Each number is 500 + 25 x the weight over its row's rms, rounded and kept within 0 to 999. Layers, rows and columns count from 0. Numbers have three digits each. The size before them is the row's rms in percent of the matrix's.

# q: layer 6 attention query, 256x256, rms 0.103, rows 107-127, columns 128-191
# k: layer 6 attention key, 256x256, rms 0.0949, rows 107-127, columns 128-191
# v: layer 6 attention value, 256x256, rms 0.0837, rows 0-78, columns 128-191
# o: layer 6 attention output (transposed), 256x256, rms 0.0891, rows 0-78, columns 128-191
q107 138:506522491487529475513470483562478475497526477483512474503477507476504493522466527524479514471486516497450517542520537510500478470495461493466509540515496525489502476497510517492471540516531472
k107 103:486559538509524498503489484477505473475473495537511539536497534480486479507501499500503446490509488505499504507539545523528494526515500515487462534541504521516551510494510509488467470484504507
q108 116:518489513513540549498504536461501550496457515488479506492523479493492497476485521500559486495481495496512495495476476489489518558517467516532515473508499498550504502534509477459513445516532524
k108 120:530462529490504518461451491473480498559517484539524494502476494492485511492466514489528532494487485525499516512458518478494487515505472502508476471546426511565452458492507506471531505522495511
q109 117:519461498497510536469508508464547545523423503498478498522494493496460500464529492504508490529499498496513457478519478470497524550487535508556497453491477473546508493523491491492503468485523498
k109 109:513464510467484524527485502458501525526497507495539496447512514485501509489471494495510550502482489486488512486483504503498509478488480510500509454507492528527462477491503492488509532552515498
q110 096:487524504481504487519492512586462476510538485491517512520484516477513490509482476519500519508482494518487511514512552526508484485526452471482537507523527508460516480452497505545512525517485481
k110 107:504527485546469480474526512564540495467491480525492499531458533484500478474515505507455489491495451510490530465486484521467537500464497538536478535464504446495477503496505492497510501462459505
q111 132:491475513443481469535529461501488468529527507485505511482469481523518485516443511466523538526478526513475507504465475509503533491544469482482490517477487568504476467503501471434504478501502481
k111 086:474458480545483448510529555504485499467449491523557491537454518486496451530497484507493515486445486506502540475511459530481504495476508532480442516509483535497498478491478473466486524482450485
q112 136:513513482519499478489488509454532507484478537476486525496500466494496509449503528465546496525520480498502491503460505488491517552479509519531490466511518504532490509536517516472508453492528523
k112 114:506505573476529491474460477470469458564515465482508499520513489525467551474486488471494535497549483546500510510438517506521498493495511493510487464536464495526440507520500515506521507536518484
q113 094:512454491517493487484506503523525528523491487455517532472490531487416491494522465499471486533528516487489447467499492478489507496480498513507490448462469510516502509507449494518517472461477453
k113 109:499487515466482491526509528501497539453448497531500464480543527539538513536463500499490515560424513516452492468514506530516503503506474452448510477509497499490563514478481517500493458485458509
q114 091:552501454451487484473536454460536523512501493520529533482512516497473499501497486510540512494544532474483490504490521469477495516489483509513506479480508524558530458494491523486522466518493493
k114 105:520483560501475507519487497479496498506430502540528487489506473532491485493492505522523509512497526449472494496515488488518498522481497472467480512521484501541507555497490532481490512482511478
q115 124:453528506469524502496495497527464479507528495547492501522480473519539526513485490531461490524506502512514502504571533518494477477508511492481483529514517468461509515481514510572515539522513487
k115 088:452508521503517473528518500508508503483489536516451487511506514498546502492536522500515464491444484504487488478533543514482512497508483543517491509488568466453526505495521521538464492491487502
q116 076:466536495463488499511488509528477526486495551494489552495522479528546500492475503481550485512474474494502518508506542519504490528509475469508507492495545499483509530492503487507518495511516529
k116 091:556548494508526493482481533482497515548537530522509483523497495486485516467547500459515493483518486525515511461439477496460484529482470551545491514522482463490470475492540495460521547454500481
q117 093:533528492483523499546511477478484482482541515462508494530524489464503491498492474491505486510457490561508488490494511505508492514532528472455489565508502466475507512488532518503454509501497492
k117 116:492479492518515462533516496503508477506486534523494509519497486451573483527525523510495502454512522500552542505480493520497492495519531559510527508473493497469490467522496461487487528501529538
q118 110:525505508560435471492530501474513522507530472504537473486511519525475534538537497473519500514514501462529503493511481498497486481470517514496531496514504488469510499441481520495496500486439491
k118 117:462458509469472477497514508554497493459490478423506500522464461530506484475503486515467513528505522455489503497499504486521528499468509466486515508438546484510506538512442497532488469488484520
q119 089:486496525500519492476525489535505522506486477453476561554450494523450455450461478465482509514470494485495520513487514478554502511514470517537515458453520459521500508505513469501523464499526516
k119 116:509459492491478551467465461464502496503472478531542477499495514472493486523483483480483559491511486495508503514504520534523484516485482519531461481506416517548444481467513487457510527551498522
q120 113:486517501534513513508452485562483474522511511481527497497496508459514479498523527542483507482467496509448523504500526522497466475503474484480512550559475538495509490513515517494497517521528502
k120 101:513543502525515515489569528503474478505490530526511483483474482529489460527528544504491476519427532473468486509508509474500537505503521548503485503485539496502529485517509498493544464457461508
q121 092:477492529516493491500530485490483472478463511515497489493476506518467493525517509487553492512530453518550487458471522502503509453490496515496468473540516486559498489515461504505513482500428516
k121 104:572488480515524528464485519512520531564491472477500465468506456509465509456508454495508515567505518518482477509511488431515519505482481478531540474522477517520470520521505462539488512505518449
q122 112:468465518511501544509473500445543500466461511466476491462530451495480490488505537512571484500495479477520499470499485481495535535508446502531491464494503505522477505576481484455478486502508499
k122 113:524492542497506485484493524469464473557495483510495520493477511546462509494463512479534527486492483537463520492464504456480489502507500499498527457543471522532472493509485484488517511506474516
q123 105:476514500517524492505469490474516491479458487491483485507496539490512486483485525510488500495491469510511509496506531502488504494495527491497480498578531545508508497499502511491472506521506511
k123 111:524534494521488515467544511552496498482550481493512466490467497510483516485539528484508494525497483469492470517481510477478522489492518513540521494454508462482479500521547490521567496496471489
q124 116:457539504459532483504505489562449485504531483528496531551485497503535510480485451497476488491525500513512520532555537518519484485496498490490521523508528450468525512477528516568516527514519522
k124 080:486507540581488485460493474497516476502489514558506488528447520459500471507549533481514482468499459491495504511478535524508512504498509554522451521512501508501455509512531483496494533522505511
q125 099:516526515525474458497551503487484455494518493506480523457510484511518470499486500465562521443460523498472513538484472516480497520499485499462525515522508533503492502508527512437478485499528536
k125 091:484523516458501476477471484487479476524515467514517494545472459514456536473483486558510519520524499488493512499468503491472469507472518503481463497534457526507462475520493495488517489507502465
q126 090:489494516453499503512527520461541494463483467488487510531502510519491486469476533480458499506535480496489503486488515462499511510533515480496477463496507478492487494553507493512486486508512499
k126 097:475477465553460501485446475478516476537531487477503525494437519504505487511499497469506516481536518519522515533482463526531477460485474466523528481525470518516467507482475496491470558536508493
q127 091:502495512544508488489486517548502458510515488468442496488477491459490497462473513503545465489493490495542527503476486487504489464461445450513561496531520489496477477536478476503490510541527535
k127 103:504485453501533501557483547488475463501495521500499477496525505459446489446496499482498519497477468564508427531490529464510521505470484523521500541531467485530511471457496527475541494477530470
v0 097:510467489515475484501545527478499540522498493486494518554482539502491492492485454510513459506506461523528505523505469488491513487494474531508487500525483549565496507441456497501537465483486493
o0 096:517460507528537498501496502501510487577525503468515482472456538544501507516467502508522487535519521499507519528481484483472503476509464528476490518514516517536529483487449526487489462495486516
v1 114:511517509496528502502505469478511523450501534522550526491462442471502455480553486510513510519534499499499503509506497521494500536520523482486525507447520508500493522532504496495502540546521448
o1 115:504483483501528498524497519491538516481469481515468498511529506468558478454517488541491513521453515499438467482466531508430488536505524501474519490476502514528512507465527476472495507542504505
v2 093:499484490447500455478490496495485511467531513463477517513520487530489496509521521487507509507497498467514463512511497462509491478447532540497536499508541459486499493551486506519513547533490487
o2 090:470537489491477458491466499502490479509512522508472480504511487533512532473488509493505502453480527512521535507539487464514484484494533529529529505500519533539527516520508524464554532471522492
v3 105:489503527503523489496529463490496495513540478494480538496476438509501547522485478497459519514547549493497488484515541511514510509526548505500510476533471501445513526482539507497510501502514492
o3 106:560545544495536522487558480484487506507488497472514508515498500505456504502532501491511497540514499509512487506487502480508487508522483493482522491543487475506511496511495496512459515532513507
v4 111:547504488516475519490533517502508501490480473468510474521474539468507471509506536475475477450457482484541517435497521459480502486516477512489517517488512500565508480471526501475542490485501486
o4 108:513449478520550481512467445566471509490536514513461484489506552500580500493477517488521511451485502497471523453511488524492512497545470488519466544523493496504502523509525499493487501502533478
v5 108:491475523549454472512496511523489508490524515472515477468497556474468560516465450489550468537512522493541483517473477506512494494493507451507503499515488519481479490465538505470548499488459487
o5 105:487526508448489487480485482525466506519516537508498469458526527537466532478521488497563506496527463504532522519458509546535486521491473487447495521511464515511498508475532543468500493500522510
v6 106:518530518449479497519525511494515523501496512472515515503521506519507492516471506484491540458495518524515482480484514487479477509539513495498487489495482514501488511497491505487502524465519456
o6 107:496490557541536509503524500495501507536471494490478509552488510530541486486500490453476507482500508533508490480468502509467482513492487524483507517496492465478463545472503513498509471473497487
v7 110:463504478499516487492509527510496535545493508517532531495495488521480459488520507506493491525509488448496488539504464485520516520483494551520454509473533487483487524514449520514526493491510488
o7 106:457527460474511477490517503490496481499534479485540498514463445532456510497490506512532510519487470469509532511513493458518552490459504529553484515489562476554503507494458526526495536514534504
v8 090:470553522515488512502543480451527491462528541487468451473504494504483526514524486485539517499529545511529487467489513480503490515491475458500516492526521481456492543515465515524552531521489508
o8 095:512510526482519473484497491506501514516504523512485520483519536521474478504507494479508463453515496515482468491539489538517509527461496486528487482505504511482495488480499529533506453438546504
v9 110:474480504501476486498523545527509515508496492531497504506484552469481477518464496506489499526479483517536515456491490455487494475524518485503509496487541519519528462489456501485536451509497500
o9 110:489473483482503485531469460541487475501532513509491493475494540535510506452463478510474486492486519486478512496510494478496488453492491481525533537496517482513529509535524495489554473520513461
v10 112:478523484514481463487526490500490492500474508491529527555453507483504456453472467499482460495500496543513484487513461499481488484511496496496472504487483533508485507508468501524558509503507475
o10 106:513488504511497510493520500527512505513508479485495497529495512531486508480516483536483477483454523484468510512495477495525482550487481515488446531505455492491500472491474492471511462529511517
v11 106:495552504526464521487510444526516497513514501488494502513523519530492510491488497469461500507478559480547484452532510469523502512498502495498489490474522506485501490497517516492494485508550489
o11 107:528554534455524517475510506525451471496516502483474513477534508524471491513484497450526501465499506504557505468533483457557464531502498486501501507528519479525509479530513500513484519516556487
v12 100:507500504459489469489474489501563482498484493518515483517541522509529520528476466488493486474521569479530492517515499490485490473517472507504534502493458520516515561489495508508542492513490484
o12 101:497544539490506467508504492493487492495478516493499467490488546549524506499503529456562504460480493479506511508521508544549528558496489521493487499475453497476587480443505489476510495490539496
v13 106:501535499521519501504502480519510493486515537565500537495471462444504512476519501501496514526539473516499516476480486541509514529546532467530489500486519538469500485525440506488481504473511478
o13 106:492515458508453495501532490519533532432436537506494513487499484452530495518514484501480500544530467467503451464474499526475486515514494514519536476527511480460418511516499504516514506506471518
v14 098:482470501488512497497464482545495473490482485514509472556548530489476491476445489500488529492479548520495496465525535496506486514508512487532509506518493474468501506516542496530508492490471544
o14 098:489517509503470505493507486460517506448455505489528496537528517518468481509489507490510550484503503518538494555477558498508497527531514464534465498478497459487534510515534503510520537480524517
v15 110:507484470500513481495504498524481473517468470505491534534518487484505499523469511524499501502490516489508512561496538503499509442516483498520506509498501533567516486520422524519472419509516515
o15 110:510496480488503446527499462486512482507499459471491507513491477495529480541522502530491495519492528466548506550514479512525499519455503540512498483515465484483506470550486502514546511501491496
v16 106:490543494499485519528506480521525437463496500495502484498461487459494573514409499474481499512547568505466500502492526509480527458464484480511520501466515550476512487535489534501492473488493478
o16 108:526525510469500515490512484474517502456434508513473478481532570499528515494504492484513504507497514492489429511504522557518499536477487518450464509547480484476497500523500494512562477458528499
v17 118:507527507474521504486509457514473486501493519441550487505484484501517464465463504489476486457497544518523465495518534474490521500514444491476504500453503497516491496500464505482516481488541469
o17 120:567512531487571499492474491522489525512534472471453502504494540498533474460499495464503484473476538510497517511535481532538479582485480482509430495507448505505495512531518483487522486507561498
v18 104:468475489467470482514446547487537508472523479482476510489519503550523497563519503479450500494483523464491519531517519492505473470482498547497520508518476489501498500499479502488467517533469503
o18 101:477508535492475501537494511477479490492466498500530499477475462564511488499504526492529510476449501521545534518529515510511475487499502507497519523504485534535584518491491500511464514498506473
v19 112:512504496476502493462482462518479514498525500474479529522475462510533514467503455479544485482483461514535492523534478496495480517520515547484508509485465479514492500477498500498491501493550490
o19 107:539471515557498536506497510537530495556509506485504518484502497450533536503509529456504495528508508498530540481499481447506461517541515516517513480486502509514526486475479495447485488533454500
v20 096:495503499526475469468513481501556464503468507545492452479525524502515472513496519503470499523495531489472513504494505502482510485461492531508487497488509509540514500525487503490499471517492518
o20 100:463519486516453458510479515484539477474514517477480501495496531522517462509502532493494525497539486457506500521497521522548543505445516547480436492488524504486528498487488511478553504500507479
v21 102:533497488490477460500512502480552504481502477497492472491535535525496502452505503509521489498497516515527470530522453509471490472537473476494524505499474518510494479483514485511518491514517470
o21 105:498520478517519488508500521531513471516533506509488463495486527499487519506476490475515486441508513499496526495482423502513513525489492464499510511493424516503522502466494516469518449492515525
v22 107:470458492512518533526509508453546501506505495501528488453480443475508499501492471509524524576471443499497500560507493504511502503499536489497533496519500500486499486477496469508475482517475499
o22 105:499490469578492517489511504494530461508452490470552496461496466488527515491505499532539507504502481480459510502518489491472472492522491520533554485465501504482524495484495506515474450514469519
v23 105:522495484499504445517501511493506510469517498505487518485537538497487560500547457503529480520513468478543519538502495529530502456477518518520512494501537523491499510479507503481499457490474491
o23 110:492505470500508455489472475539494490517519553507471485464498497507534556495460496457517463512531490480518525488484442524474493482510500550529547509511512523535539486520536517494474495522470465
v24 098:549524492505503501483490472543483567515503473549501517484491508509521442452520499520496501523527495554476532484494486521493530545485472505486467506494530551497500538488494493481481534528519493
o24 094:518538473513586523503499511494504499507512497490487522522492505470469473470515497511499494509536505520511492487486524495501515464519483516458498502526551520528445554499467479513488496522502535
v25 093:446491502531494537516509465453473481477505505481528508487462446511485520526480496488499494516491497476508481496485466498495518531488504529504466488522487497451485531529508483501517532499446487
o25 092:477509554547488524476495481478483509530461499506496488517498456531490522459484501537517493492463502512445511488563505504476504501561470506495484542512508521512471533526505512496487460477520483
v26 120:521503502488470516495533487466496550508530539497492501501517525473486489487539487480546533541541494529502502476509483469473481509500531494495523496526464475528513497479539504518498527460509516
o26 111:545483484522495517509508523479561488549527524491517492473521530475476469524491487469478468522539516487497498479498503444458471454505496465491555480486518516520501489459497546485499514505461526
v27 103:502516503491485463481535483467531511506489512517482491505541504489513493520527444509493511532518486506543502513508504502509494496462503510509526494540514502544507556487491478510512467503506534
o27 102:517503508518497466498519508481526476521502525479520508487493524537515436534463492508511494537510519480542515502534491509505472520487542534512549456489505505498560481491490519479484508505482502
v28 117:491522528515509517481529473525479489517517502464512462511505500504500511480517556491516503514521517477473496482516523522503474534505504531497518493493479509482495485502544502520502475465499470
o28 116:523494518500487514509490500507519508544528479528507494563478507495501481508525507502499510500511527511458484513470490494535504527469485498495504495541478529469495507507529510520499497484490442
v29 093:478479506490523508497529489487524541510496469468495496516496472496515495528482506487522508472521483543502511465499454522482490488519500490513477498477464506510497478513470480482501477472474461
o29 095:512483495501491521564547476502510532504468467492544487468510494503507496551531501535494531506527488505494470497455476525501489540486452520516456500491469437492469509508486484476514501498455460
v30 101:476461488497513452517473531464490475491527460452511462511513430535505479528488540492455487508489500454502484488491500517507511488464522528517488503517466536445487541505516493512558507512475496
o30 100:477533486494507497495489480485470497474486467489542466507486467587506513488513525561545508502481481483500536532503476534495512503529514525522483536481509516503523531498491495492488517497554518
v31 102:503512530526470476490531527580463488541526488507514540500527495503477538536473510489475499517490531503496492492484499480502495487501511509501507499488481526492514517481528494483532471498524492
o31 100:504532499447481497523527501519489449489548499500499490548488507518459507521517480495503511506514497489529499485472497468534481503470527529474550490508490501492476485491504509464523500542483486
v32 101:528513490476535537490455490489498503522508516521512466494528453526505495498506483519502489479462459512515472528523477495506525505472479505472501511495498479506480514493545493510467515490536530
o32 102:499500481504522537471511546471491482508518492505505531518499479462468497523476510520488514539505474518540489494508503452474537484503550486491497448464532513500500488480469457501471514494489523
v33 105:504485499494515463484507521469510486527510511488459462505495509500502573500518529502479494535516550475487493527511539528499517478490522525514526502544488507493495495482543511510523441495497518
o33 106:547531488493499486499505488461496493489507517499500489495470498477495496525483528493515478501563525470525511508498462495518537475481502509507530473523504510478519480499515535495503514505485457
v34 104:519511499506470503503493529473518514531490489486461504510532532480514495469476448509523498498485479497530506525511506506537512494414499482501493496533511504540491494487478480530476506514533516
o34 104:531500551522507454467506530481513506518484462496530474484532506485490458517505479536549457497465547494557505533524514479543484514494489510494514495494494519495526466479456485549480519495503500
v35 099:463482505460467539499526478486468518494487508481499494470466523508506531521469477478560504480481499466522511536484491491474490518506447510501497497509486488529491494479498487466514495487453515
o35 101:490465571554508531514483500466502479587522512508484472516471457504547487489502517482538520490497516523508548503543511505507465517516446520472496528478467499528490488472500496479512447479487477
v36 102:535490518527504529526522499522492482509519471469513463448477507477485492502451523519510504559488481506462508473478498494490523481484520514488523501490491535502502471488564486477510478487495480
o36 107:526453495497530511493486514537524471533505478514513487508527538487503485486533496540482509556520491511459485503445512491477509468490500502459502511536505507487482519490495497501505445486487518
v37 108:462506491526546515502489474533476463521512522464565523468513425525475482482495491525475468508445444495502468505491488514513498514488514485487484498490496502448491536507501502514471510491510519
o37 110:460525479535486501490492518523485472512506495492488540523477432498491525484499543514458501550516473487471499480520483494459520496504524547521506439453536510482491512509510456484480468519509509
v38 093:479505503465528528480447506550493510516502544470500533494535514538495504487514503479484522473480509519488477486506495476523465518471545529488480499471523457430500444517458487522492529485481513
o38 097:488504495445472510479507519506500521464504502500530511516524484502422497500524493457465492486493486536514507495487539447514468518464514483552466511486498470493486483541486489555492546500488496
v39 101:461532518438512483499516477496533467486494574472480496486459514494493527462489473508477498473513482512456504507494529494517493512492525496494504502475528483461489516520457515529497532516516482
o39 101:478533546532490501464507515497490496520429500506465507473521529499504514442488524473457489513486522537461451511502542487468518510506522513514505469469523513488548510500495541514503508484540490
v40 101:536463512545473472491528515519478544530492518541512497493489546459485488501474482469531487480545505456529514462493488512498517509496492471512487500490532513541488473489513500476518491523497474
o40 101:501480510497481466512462454513495548480548513517499463471511490490563520459500504492547525494496517464502531495487524521530513492492489492479497522486493481519491509482544496455534545542515488
v41 097:478464480461455496505459542472541520455467519455498454504471508458511483464508516513468486477452483491500506507504491496489477471529496507515512506509494468497515487499486506511507488502498479
o41 102:448486501509457473509495488499469505480486525511505467470484520517535532463453503486502508470475477504490495494478500530471515479531510462505476501457474517480571534484520527491542517506516486
v42 099:526531494526528490493496501512490469515526469469491495513509482527509523493515523506522495525446518523493480431493516522520518524447520527489515498488512517466498474506487483509542500507495495
o42 101:525505489472514517496473504537502526458491467495533523515511531521479486496531512529509452489516530513502522506514473528531489512496499530521451533544499500492468491520481474529481476471483486
v43 097:530506492440534515532522534479517458463528520505485487486466486503500522516463477495546507557559495516513485522502502475503523439452536472497545495486522518506505498525496500520474511492508474
o43 092:526500482448499481479530521485546463503492532517491501503489546521490516485517460503467470511466521502477483535494512491473524469446515491486536503529519536494482459507474494497531460447518518
v44 110:509521491500495509499504479503509513452481517524455502452480528496506512482527509517484517531517495518458511489471508520498515474453473463494509499515575491512532479542422509493481439537520546
o44 110:496498473473467473497475511491499499471481508535517505456526487481517451493470486494454490510505519515525454481553505519510441478439541505519538472521477498511502470535502521511532509479479512
v45 117:480470486476508519502414546462492479509485539511468461511513457494514474538521506512445525501494470471491516522497534513510490499482517529526494501546528471476510541503506510503495509497462535
o45 106:455505487493463491470509488442487506457461537493519526485476473521534492491503519513503526525507435501540507535514540523482524472518529512557511495504565516479511529525506542531472537494517480
v46 112:433501511508480531481479496514548487533477514458532492471495524468473512477453491495510485500429493464549490453519500480532473503443521511513504495454530458453497478504467492515519490495509506
o46 110:496493537482502479510495508544474468482497475515516476477539507503480503489470527488508519517492498505502515499519500470541510533503483488552485498476502458513566474493502466534500483528505478
v47 108:485488491486490510501483529521511475555474463491543531513527550524507473529477495483485515470457542506473499495491517515531492506453472533488485509485530477478497525502488474494471513525495516
o47 111:481508520469493520509517507496471510453494476468551523551511499523442479505504493494517519462461503517532528520510545503577466529476484511493440530509480480510501495488509481513465524525484497
v48 106:499500505509505495502480562541491509498495496563548482530571535513466550494519513489491485486505551473499488496500495519492489529549482470521531500484497567453501527468496515511586507483470507
o48 109:456538497462513519506468492480463498452502521520492471498462524539496514495480495493538538506525497517540473503487503502496520509495494510484540507476482485499496508476535487508527523501523490
v49 096:451520490507514484510542525421561497532478492503474481498445494471496461495491526511534488513474477502523492478494491494498475486431492492476502498505523471512497503512463502538542535539499494
o49 099:486477481514548476519540503512479455493483462528496506494547507511484497488510486543499493447470491498460524491541474489523482516494470512572497504492501485496496497483481521500489471493479499
v50 102:530495505544473515481505515457501508516505507477462485502531486488502498510524484496551492458480428481572514467509479512533480491464514530505497496548514503520481506447526465492478500465465512
o50 103:509452526527471455475481470540505516512535549503524515438508501506541486537505533500542486518514468493547540507510498500510476499539491529538488521520539541475500486484478495509461504517452459
v51 106:537491476466508497502478526453507515513489492514444499525523494526549516533488489481475468473527521548520477520527531511507500478539476487490495496514486496542498470465530480488481511481475494
o51 110:539487482544527522511502480509488511503506519499467481487434510524573519523484539434499480471484517491511544477535468520511524495517463496495476498497474483511483492552522445481458517498473516
v52 111:528488489499521519497490551505461522513509478551496499525511546483488522452484508507532496473492475506497509451505483512496526533553503465513505511450515489478494462493454508529560515501526495
o52 105:493492507475511492492466455522508546483517477533534476478493496470536523464492498505513454492508521515498493515506496476494571496497497464532511546486522476502464484488485489528503502480527541
v53 103:492487501466560494515494468508449483528491492497511506540520520517492434507482522494483507499494512523507493460510522480510491508509514550516486492473498459486500515529513485516500533510502499
o53 105:525464520478552520498512479520496516497504473493483491563517481497471498498505511476425483520483528506468541493504519461497512479519496461562504499519521451524473492571514489505444502516495530
v54 109:524501506497490502497549531522508539556503496476501523494498511519505477507478505489483482486507455536482501443488450495503483484512490492477474493510479553506500468483440490505511508493501455
o54 108:490520511502504519494509518536475490537551485501509477477466497563459523500508492497478488474481498508473494459477458483512486470462492521471507522502481486495467494504453476486533485512495525
v55 092:507539508530533525491512472505547492534525522489533505497528525509497464457535504480541521526516527475514469480525500492511490550540476488492506485484518475453528527498520514530492490515540498
o55 097:517525476473502482476532513523520515501523510487505561506512547458432492509525493432495486477536482483489473485499504481534497513465468466553473472510526492494487492486518510549472471505531528
v56 090:420493500462571499493489470518486491486482501507474470492475480491511483461495519520460481508503475516447524541508494490507532508530504527507476509478489531493496448520480501496494465493512469
o56 097:520509484515498536495503510471495494499472457481477488484492456464467495499491515543469512546488517491483481502477497456489533487496490477492500484491495509501499486544476470479521508528511487
v57 109:478484500491483535483490540496505540540521528477526548469465493505492504498509450487494489497489478487539474500500474481499490520496505507478468500499503456488503507475517488509486543488534504
o57 110:504489498497488510508524520522476499522527520490535519492486488475445530497502518467504513514486457482497500453493524440493514462490491475496506466438541478531525488450497467495481487531503513
v58 098:537506514501480532496465485504485494538511456527484520487544498528522534527455476494518530483525539511474509568486548504513523523464513498508505500514485508488493534492511491509471499527523533
o58 099:503520546515505509465502504451518498506464476476557503497497490483492479516517504512532480502523510513544487528514557472520515496506547512463536516480542502492474500454466498519471536482480534
v59 106:529490470497481509536489501467517468500511453512515468512468498447538498467477488507467516574533477509460528484478553543508511506491518518518496497515516516496513523495546491492494484512489499
o59 109:499501478505495513471515468475539518478452492491576485524506520491547462491525474514528520546514473477494482507467539536498488481537491497481474517517545495469485522523504500528470514497492543
v60 101:501507525447484463505520463503548499460501525499451496497531524508511523534488460470534520482533519518545521531508508464490458454458498524505511496488481477529513500494514486479461503505475487
o60 104:528474534532512468514525514530522485516492565487445468493543555495496499531512503419493509459514511506507530489480508504521435517484478501506508491487474500520543481469501526461508467518445463
v61 110:515498510512450526481529489503498519481492475481492514488480462462513519501488482485548496480498454445567533457498469493493507486515518494524522494504501556514498493488437479501543463498496479
o61 111:501498549520483472499475458529498495529500506516509449428503491512572509495511487526578502488491527482511506481542469512505461520560503542514550547493489525487507481482475477477544491497511481
v62 107:518494499485514516475507557464532494527494484542503459535549443535506456500543586498483531457468528496477505460519508492484484530514501519498495506467455472485489495538480482533505541521514502
o62 110:497534493491485516525502518465502502449518456509499486532487481492493490503487496531489509431470515499469504483522482491487562534480525466542496513457483481481468498489493464501490535504488500
v63 113:464525533473482552492491498553475505480497504494542514495464496484499528511493511494469490492490554487497488525498550471517508516482520514507501503474509504470494501501503511496515513492507482
o63 111:512521529480542493501496508477487496495462510482475490549492513486492489483517499485514483491497519520511466515478555481510532523520483509457476502482518522515496502495520467535541519509551460
v64 108:543489481493520469514464515510546481501510479518457461504530490486508498523473512476434530533521541515468523525509546507504492447499527559497522509491513495510519461501531520483483470516485488
o64 106:543500431452509491493522468503514515424494515485504496507524520490512496517528502494529531478492475483530509497463501548530478516468497480522473523550471463477518521553506521532480516506474504
v65 109:532513525503512556499485530545482515525528470519486507458501463524511487489492466486497519454516497492517519491483485484502536542563466496497490507492501537500509509470493467484496525506520478
o65 109:525524517502534513489486496528510525489542484495535489500496501473518471482542502503557506511494495525547484472492549488499524512514440471502495523517495493498463516475477447526478480488539509
v66 102:443485506478520548526500469496489496418472509509495489473469470487515482478475463514481494541512464497480493514523487492507516486478456481496508495487489512479514460509448475517484469528458507
o66 103:508494532517484518507490511461518480489450499499528451453513489530512477479489485523491498514454521502469483523552512507478475513497490460493498510471465539526528459517467451491526481487525540
v67 101:485488520536508495520511509492475517510518495474519508475496491522474474548466526494491514520497522514467479508473508500486494503478501457485485500524499464499484492509550506468516516505456520
o67 097:492481485472546554509507516474486493473514470497518484529528452529469461521521494558502544521494462521507526515463505500509465512481518505477488503499482444527461536487507522472482526503492540
v68 102:530471491478519507505528535469532478512481471521523491525545512500488487497500496510513490494467483490517503520522494492504523481429520554504510514463510483542481500501496477520493468533498505
o68 104:504459496480519467502473494463523484476483469504531474496520534491513483517467502544528491482469531490500499532498517474479547515505548516520490514461551512532533494471456487483493522494487478
v69 092:514493522492467509485491525492484491506495513540504456499495503483479509499504525496486522511480507495488536524479564478492526506472500503508502505518504505480500445491483498475489465514480574
o69 091:522457501505478539470448496463557497488520514480525478509499496459526463505485490505487519526526516491530491493484528475457524492493516458493521506475490496482489481535489502519523535518488481
v70 114:495460504527488551503484505534452501546474509506535486537511520464488434454488494502522502462490466491555505508504484484503482543533460517528479497506519472516503529496498486489515532499494517
o70 116:493436512498498487485508475510520527503514518491503496517489501451510506493477483493519523492504480510518503510491561462525518498552475432537505493491528484510467534499512507496487515518503517
v71 095:498497528521475513505520538491524511522488528496528486488519506471471533497503519488541520461524492425524484505501502491509474513544524512522522503528506456470510542493521525528529542485513490
o71 096:469508542506485437484536488520502518513531525526496481502481497476500545494478503459519493486524479493475484479496512471520560470517493472547552499497514494494515504428523548526510507510529488
v72 104:528489495526492525490480469506447473476492516501491519455469471507484521522485477511475486480515480484472490479464471509494506478450504498488484501531548499519509543528490498478512495531485520
o72 106:454458511505449471485475506508469536482511532539519481501490464495504512485511529525475492521498498497474482493553529498506479478489577549471485487515509509494502475472504509465518480489514522
v73 102:510484493477512447518513558527515525551527501504490494524529472530497483503469477478472490505512480533505500503498491504520521506491537497487493501467507552502476476457541490485478506483512457
o73 105:521531441493535533474507510510513455487530492468505513522508503576512514494507515488524505511484489498516533487433523490484522474485472515473523524499521498516494520533476486483490519514491507
v74 110:506521481532518474519473489483525467487487508480540511535509448490504460524527509506478482489500468496525477520522495498504474482502513497494498516543465499525496540517521520510493543485494496
o74 109:460501460523483505502536512507490494470441516480471535508474506522496514536498495535484520500471448480498490525504481521493468513560541519519500481501493521482523528494507541491477539510503501
v75 096:550506502544471522496460529483511482514501495489509484481555514502491449515538502509487497474434476518508511462486464509500495511501483503514497495531483522468484496485504467465522488489479525
o75 097:474479510465495535477498511513493503444518516497538528496506490516465484531510463539511474500510445495537517485462501525494499506526513521500459530522501510458456519510454512528469479488488495
v76 108:503512523525505472486497533525481495509485517559496519489525526512481502484532513537523510456463492485507479504475481515502513547504503498494500502486561486489500527487473507488556516541525508
o76 107:436493486478533462505469498530456513447524488536482520520506514506535469466473498538517508516516499536523522507504523482504503515479550534532529513509513497506475546443516537499489527516497496
v77 112:511478478507499541539552504471527495488480470474546477491449515461505478534499521483530487524519518492509508504505489480468503451542453501506510502498485504544507478504455506481483461478455484
o77 111:516490499481509480541506471473516510517509516491485475469447525497501512509528467491545506458471498497474482543529459589519486524501447466521444522504456498514493502512511482499539478471523510
v78 102:516494487547504502498521488529499470493468489514548516524569505495518416496547516509469499489504470550487531478510473519510477488516484546523473495518491488503495548501499473496496462505477548
o78 104:482509474510469484526510489508547515454520540458490533516467512501484470541493483495474480473520468486483508503478475548515481518523543523528444493482515539488482533495510489470483512541459511